python train.py --n_layer=13 --d_model=256 --n_head=12 --n_kv_head=12 --head_dim=32 --d_mlp=1024 --vocab_size=2048 --activation="gelu" --norm="layernorm" --norm_place="pre" --norm_eps=1e-06 --positions="rope" --rope_base=12100.0 --rope_fraction=0.25 --qk_norm=false --attn_scale=0.177 --bias="all" --tie_embeddings=false --parallel_block=false --init="normal" --init_std_qkv=0.0265 --init_std_o=0.0 --init_std_up=0.0265 --init_std_down=0.0 --optimizer="adamw" --lr=0.00135 --lr_mult_o=1.67 --beta1=0.95 --beta2=0.95 --lr_head=0.00436 --warmup_steps=241 --schedule="wsd" --decay_fraction=0.797 --decay_shape="linear" --final_lr_fraction=0.1 --batch_tokens=[32768, 65536, 98304] --seq_len=128 --doc_mask=true --train_tokens=832800000 --steps=13162 --dataset="wikipedia_en"
Each number is 128 + 24 x the weight over its row's rms, rounded and kept within 0 to 255. Layers, rows and columns count from 0. Numbers have three digits each. The size before them is the row's rms in percent of the matrix's.

# layer 10 attention output (transposed), 384x256, rms 0.211, rows 242-259, columns 0-63
095:140116143160119123154127100123173156111184104117149185114111161136153100139115133121103118145087144086084130175126154122127109100110042128084148111086158147141076147127109162144175091167164139
087:141126138125158147166113137120137121136097171136108091154163104143149126107132130146167165116132121153153112140148149132126122128131117109162078142156108129126141170083166161124168108128101152
093:142153070124105122094141143088175137135129106157103131172118116125120086128115123122124141122150113132117146125131146088163163139145110155098080167175124187095102086155156098137144101125125119
096:104142108151099089131146108147127151132118075126132144136122126147103140161162119089128127121146185133155090127156103125113137142117139135079127083145111113164133133133119153143122153134111119
095:126141149108119129088126194151163135094097112086122154096105148128142116116144132113098104137123141158092117137132144097166110093077137142104172161125116140113118096099149119145092157135120118
086:143140135154154125146117141136086130151142147137120160160110186165104095136108151124156099158119124143131143104088126123131159127110127095131126118109145100098141153134130123127090140145114146
091:143111125098135095150119141160107115109141102082136128081121126164125146140178104163132100099133118124135126149173096142062138116140149149089111104107149068105173151132108108143139130149140139
091:104082134119108112133136145113145143130072143137156096131131133165135141199097100142134122152098112139122143136167088115109126093173168170148087121121133153098150135120135135122124132125120151
085:113109116161121151133129147119137186139132142105158136157123154113141116115116110128108148112119122114156145135137134120106139101105112114123121115110141138138136131124092104118113102134121125
085:130143103156120116118091143166179142117136118147139111111101117077148147140092118075139171117172122112132135116115168130122115145149105151097134080164116134146117116158147100125139143163127121
089:134128109129101103084110157131156107149160164136164107158095125126101132133116072058157132118167154130142137140128133118142086154125107177115100094095154122140142101106166134158148129134108112
093:145134133136129106116132123155142143131140079120120145116118123144143178113119141128176098151082138086140105128151101116145135115138131157104101132140147074114139118109088137099129118120140149
093:129089145183118158152131150108140146124145127131124131113108122098151139111055105129118128129190159160116088145160131117091136133137135094135137133113098160132085115127145084159172131142145146
091:128132122101110127100160140055155126138116098158105070070110145110127123145164083133102167110124144165154167136137108163112111092120101117133136153149128154098090120097121120110126130110128107
102:151187147140120120119099095141102128139174155096101090117121133125097125124125105119111138117123155126146187142153124127186146138122136144121128136114086160148094152116110132088156092127100131
104:147112104164116134131131114163053115138117148105133128112116140115131146122138135099114122126120147151141144141120124128144149109177080116166131129146133137115147124114139168117101104147096121
102:103100143141060119138149129104098147142107117164121109121152107109127112154138133183147157145162146161114126165135103121127145130143083133142089129129140153111120153137115136159134156089127132
098:121136141132106138150122158125164178138163094113125088130129112116110119157149082125126133110048138112146103109159125148145109139107143111099118124146108104113097104142126112106133119134142110
# layer 10 attention value, 384x256, rms 0.123, rows 243-260, columns 0-63
087:136129127156095112123059123106140142128146120160097108102160139134116166110149097089128153134181128071135132129199153128087112105132094104112089113101138134161147113113158141096168135113148118
094:128104119106131146087152090162163177105131101122117110105125152157135160141092154162119138145110143170099110141090125110117137114133146164146141114131100091133106125093132148141138160159164159
094:120126148142132175112109105179095115139125149132091117123125158100147064141127156094150140114086117145133134156083122144100144141139115114139148176121112133101124158097122165124132106108146169
096:148163166128166075164107068105104153138114117125162110162139104114124108119133140138115124150149161092125127120133140138097070151120122159118113085124196101108096142158123167143118140125187152
088:127146089136139118116119157107145093128114130128143134167132091112142140142127115108139131116167106065111125144129077101142113133099069163145120116143146131145175134173158142136132114082149154
092:126117153163142160121147143141109134140120101131148131135131124144127108112128146082117131159154142095132132139087128147128128141101135095082113139151151110075090128127162171111136146091160122
092:143092116131117140137134159130099099126122103128115123072130116131138146107147149099127114137167135159127125082105145144118106148121105107129138113117126113096128103174120140113115087141173126
088:124112147152098138129145111138175110144142147125132130157121087121094099114113119138098108122118184117142067096141141093166118153094158133125179161140143102128141103110125112142153148113132135
086:123124116188118170182119097097126129128116194100153129089147139141107127129168144161146130146105150126110106176096131134089116120087127110141134149094131144143106161110143162097159102129149141
091:134099102148107118186118090095126160118123179137086124110123134115142098128122164173129120112108131174134111133107133134156120093139112130138171166151098105130129149092126149171142156168167108
090:120144116156157129106185179131125124146141141114132132130122096113148149106103094093104126109118125108179151147104121128139091099123095146146125174116115085118099117106143129150151102135132151
092:123085116102133169121116129112113154101137164170140113112139095137116155123157144141106114129130140115141130163142177139120162120144149134111116132119096126159141111079097173114085137142110130
086:139127073154149117179110133160123153140132101143113133111127189150140164120124129143162107123151137170128114127101163104139145111084125107126142136160113061119163096115091102175139193150104132
101:125131133143050167121156154159114139133135153120139128134103123136119171112125122177126113108091162142142139112104129100145148120141117081129111152116129134102143111119144135087117116152160127
102:121114135117130132151133095144137120142128104069125136118159152104132116159117160165144141142108171142116187126138136138167127110138090147127138143107115068106096099107106168141147131121135096
103:113114173128098138122134180155167166151113147130133131116162134126130103139151121118156142087188099116117151114152077143114149117126085145105135138141123126126113105144150125156166155128083110
102:140149124123122164134134150097127147139104127107150111162150150136123124134128134130083097086106103108121156080138119064145177146119170154152130090176132148122094123149165140132119192135178116
094:123144154135088090141088161141125139125109090180181120151155120137094122128117137129088145149178143155115157141146143129133076181118122123145133159162146122125118129139160147137153146127124129
# layer 10 attention query, 384x256, rms 0.113, rows 256-287, columns 0-63
071:150142120153129125109117149112121145138083105107153129103101141113140174124126110057130118137101041075122113107148137134082080159138140125095112140133155142141111126128114123122131131146137127
136:084103118101130132099097136088128126152070164137159187122109131177126137091132134110124135089109127115115163126127130133139111165141156157147141085122154148102113131115154120089125157117158079
139:097111068128126121124089149103098136162065133128148176098141116137106127080107140155121154093119150093123166115142094126131113158136139138162154133115161130108101119090144142100138158125141112
095:125135099136108104133121096161106129125189099129112132176127166148158106107125139134121106148153111101160123122193135101152142062167135075119137123124112144150104134180116155145165168119105135
100:104119131135087097088123067092123154099097145132155147111128123151102081147133179155114140150137126153126121135074096123109102123153138097107119131134112117134130157143123095115137181099158109
074:142086126160080122130137121141140159086125151126202118102187113135117068150166144138110162187186138142114141097139155113133099116127135123124096144111137160097166116132112147117118150130144139
072:147125171153147102138160122132154108104120122160125119181152158158161120128132127065133130147141107146139103130129156118131126179139145166102139070142117134118146136136121126109134112134158138
092:130161097132170122147074113135118103144106096139103151094116096139134087108126092132129165114105179105149110158141120128111115106123143112105124124078118166144125126098171132159125077144149145
094:152106154118147134121103130108142141115098116158151147117106105115112123100100150141177073110119152102108156148144115137146099104084133145114100120113104072158105142180094109139145126176117111
099:152105175146189156152163165087127185123180177099142119169109128152118128139186134111119082131134110138129134090090145115111154081116154144120104077122137097117154158121112105106137085110114120
094:144100128126109185135138146137085110114133119113151146153153188115128133159136137157126156124107135141149170163094148185129080132131113077122104092144156143168145149094109129096112144137155140
102:129133091111124107148159165174163105124142121124140148149109139130109175095146125134168108120112157151121163118145147112151053121111139134121127171086144110104116072086153155088158123135139126
094:094133122112103135155066145157134114162124122094113139164108108156119114117098166136126079136176151119163119162125125125104091101125133142121135116143164120124113168113140129164132130130146100
097:126158106157103095104115108085138109145116138123153117137118111143086140139185150154121095126160174105140154124138095101151093107123166139128126104131158163117129121098180108101117116121128125
100:151089136121120094102138095176128090119126170080123119124148114124169116109131151096152122088097105110119136169119182136136131125129108148153142124144085129115140126143130113098115144130127135
095:153178097137169093118160160141120125167127115127118136131140109108145126118159153065118132095147165102094102111122095104127067158101126177167138121144113134088081097127079136126112125117109117
098:160093116099101115133141153120117141106076119152072140156131120080118125115081133162143125127159107129110144151114154148130121134125109157130097126145147115170125138180141121172154115092065146
104:146138049166120137114109123139071141102138073084085120128122123124121184116129119131134137109124126139134141120112145111072166134153105172136074115180099138119145158093156140105175135141124114
099:107183078113117094096136128127137079132143090128104128099160138157178126104133095117126121137130140138107157154128187147124166142160095125096110161083140169177101137141177118155126134124131122
096:154085116152149143083169138109119135152146165143137145129128074101163127114131067115104110131147133074119125143120119194083155188127159106116182128162114142151127111177134095099135101126128118
093:122147161101131156103162150159093090157140125120144135091153111078151138138154089138120108130141080142151104102123087101117132103130166135103136126186097168121113123163089153141119094148107169
093:155136113132160117147141113159101146115136089152142146150117129088098123101087141136121133131117082109116135148119149134093149162147106104105128091123166148106112177114115157138108100179112097
094:105142154130100120105129106111117120091138171103140131154141097136122128153159173132100163122140116130145093137130102143130103110111142164138119152122098114137129130153144131078137113148119178
095:140124107118160149111084134113105171135137119080112134122136126152163141134109128167150122123110086085142109140153141186174155111124143134152107131122145110134131137140111097116133143098084148
094:127178178110150115116145109138114144166151124088121128164113097144070121166094170179105167129159131069119132112113149129148100125154141124117134120101088112111109101148132079142143128109140116
095:137129120118085131106109167094108145148121114131117118091128125160115084105125159146155155112092112151123108136116125123122092123164140133130123156131044113136147084139114130141154104186087104
094:141107098143105095139157122148141184154150095132103141129133097064183134108133132149142117176136121149110093145148122078173113101143127163174110142091161091137161098166165162137104146124087125
093:110133149107107173125167110091136137136128148123139142127099129104162151115139113160134135141111134147127180108107124097096113107141177147154091125111126146159129127143114107080080142144119112
096:124104127111147138100142127125126093117104158094108163168105110150125136103164134101131134119140099088167079131154125137130135159141148110115104122125187133164129145148100076106129151128152116
094:121107093123133164117140118118139147081105105139089120170143124125137108119142117155123122127147142166076192109141138112122129138106096074128156137147118157118140099187136091115122082126157115
097:127169094065155132104103124116107102137117098108141104120141119099134109133144109152126139146136125101128128099102084137130131118121124107123119137126133188122113106138144133102150130165124145
092:153151082168124159110122122138112190129168103131114120140100100138149094111102147138094191133102131095143112102107123110108108085111103131169127129176179100133099133128124100110157148127116141
# layer 10 attention key, 384x256, rms 0.113, rows 256-287, columns 0-63
080:160137120112136119117091130132124160158119093172113142106073101114076162163124134106086115210109122131094118140152116119136137124134122156043161142154146192147148123090139139106100106116091137
066:058134158131113165135140122150143137144147116138134214126107141135139110095125172112130129139157123118106119151159139116131130149146161095082128113104145103162134110145148120131116122113136131
055:171137162106137147141129108154164150149119132145121156126112142085139123118099122122126130165142095132083094124150126113128159147109123118106160123160111127106177109133159136123144125103097166
094:124142129138158130117159126171146100126132128145126166118113162124122119144124136124130107140154148148154119095128129134110131115083110153157081126094126132143128142113087112123177097139109129
073:092149123124089115154165116093179122104160090142135141141082094127137153105115139168124133149152185122119070143138127149084135140130151132141117078103138121131093120139108117153128133143097147
132:175130110117144081154080118129128105140143112115146057112110119143128115143139115145111149140069156111156134140132107130150107125123105161144098141134124144121107129111107141139092139135114103
205:187116125116170091135102131127146115095148121127146038122131121132145142162165105141122115118099110138139128122134121135125108110137109171143085141129150159113128135125122122121104118143129134
092:161133139137091147124139143112138118110124088097154107114128139127110158159133157124187161138135088098122121144134121119157173168105114131120087141103150139139129127128146143052099122124140103
094:133142138139114119101125131134128130137123150132132101160122127084181179133145115129118112140093127133148146122129157107120127128161115168139148177131131167116158136085112129100081147108120163
096:103127120127136133103126107126124137142146085113132105092160102125148115091128155144093138143182133097136155104129151094090126138094123122115149129133089109135139123098179130129131138109137138
090:116160135141097112110156121103134114149087136130126100128118125138133089117181124166155123121122157114162166103165107135096160154151162202131111111116089133087156097137126121094140132131085108
099:150169185146104089132114117136146119143116123118160054150093127118108119166175128152141095142144117150093061136136146132130160087132141138120169099088108099159114162100111160114155120111139170
092:104102155132161147125152150120107126101142165125144122127148085130133151148128115148150118123157069159165152111127127138114107136118135101117127123104145134149091123156079168086134132129104137
096:096115132159113135131103119144147121171097133137123117144133145119144107170093183133155108133107137119115134180140141145093102095101110123098135142112130145147047118136138121148145136120093121
101:147107100136165167127116144129190180171104152182089121085132131094143068122109167151136105103128148127190102138099180121148128158096158131136129154119154136134144152123117145142115106151127141
093:145133148092079176129141100071100098142099125117135089130113151112131116157109150139147117094074161122136189137142137120113135139140135102137125082127108088125147164099134121136137153086110139
097:152125085093120132125125090112162172147093141121132145081158165148135125135106094118120186104089175145114185099091151141151127145092120135141105178156139103093132116110136105124140120127104122
103:170144134107153153127156153104128206177111097146135153121149114077119109122114176087114125118108123143129115145112116140112138135153178158118103144129080091143127111125144129142128133123128138
095:119158112078134172144116166114145103133142092127111134130108148134096153114155103113118135121141104149121147111120130105129094138093115133100127090149173092124115135162087114185103136130106086
095:143163096102104119108148097106141097128133140150149121111131133137108150111128131134139190177158102087149130134193129120133169121125122154123154097139159124094150127144133121101128177146129149
091:136160087128117127115102111166160092114154122138106096144079111143111145138106156108127086124143145145174126136117119139101120134137145121112137102138139147128130131123132144124123146096125074
090:130097137125116141113128145130174149152095157136113125089104144091157155119088116115147169136162120104120134119139124114155128178132120146116135118121149139123170073144169130135134105110124118
091:114072114167112097130136116123112146164171112121163097120078155121072112109134178156098080123150117158170143119083137165121112110161133114125118142124160154109133134137094131172153138147115107
094:146166143117159128114136092108164163151104150121152122122170103128137141136117137097125134076147110128137132135139105106149103137160093167105146156161061108111151127078115123141107120156119131
092:154171105149111141116157090120135102080113164150100122074113103129152168123146140146109094127061109152109107127145132110163166140136131101103148126127139123097130157148117195116097113084123142
092:123099149147106142117132078180100113162126153107146139127120090107158142162105095128114123089129168126115119158103143145093103126128138128104120131113105086152119153091121114132159127130142169
093:125117153123150121136142114137167092130114124144139125139150132118114130110097128102142162116135081113128117129131086123175156165095164111134143126152090098108150157140117149145153122150112140
091:083095146141146126072139106146107143118135117149125115100123155152123141103135167145100135127119142114104093120102131156136093156103119142147113106119087115156115127072146116132132169098146113
095:113104150071088164104124146098147141122102131120162126140123095123140081144119122111090099165167171140138118146165126103130140120131118183133107107131148142167090150183089146083121136167121123
090:174135111110165158160122134091130094142119140111134144140145111112137077146148119130135106155136143125107155138106118126141112097116144179119115158120156123130152124087127144144106159130182145
094:166127144163063116137102088120135122173133134139129159125108121102159112131118142104096115116116126093103109113204150119156126164108151163135114156120160093122157100142091150128131141089166129
090:140141152168136171180119105129119151105124116120114169117104093166097154151128149133124094128132110108115192141134171114139113109115108146082144132137089119147117138127141094130143145132130092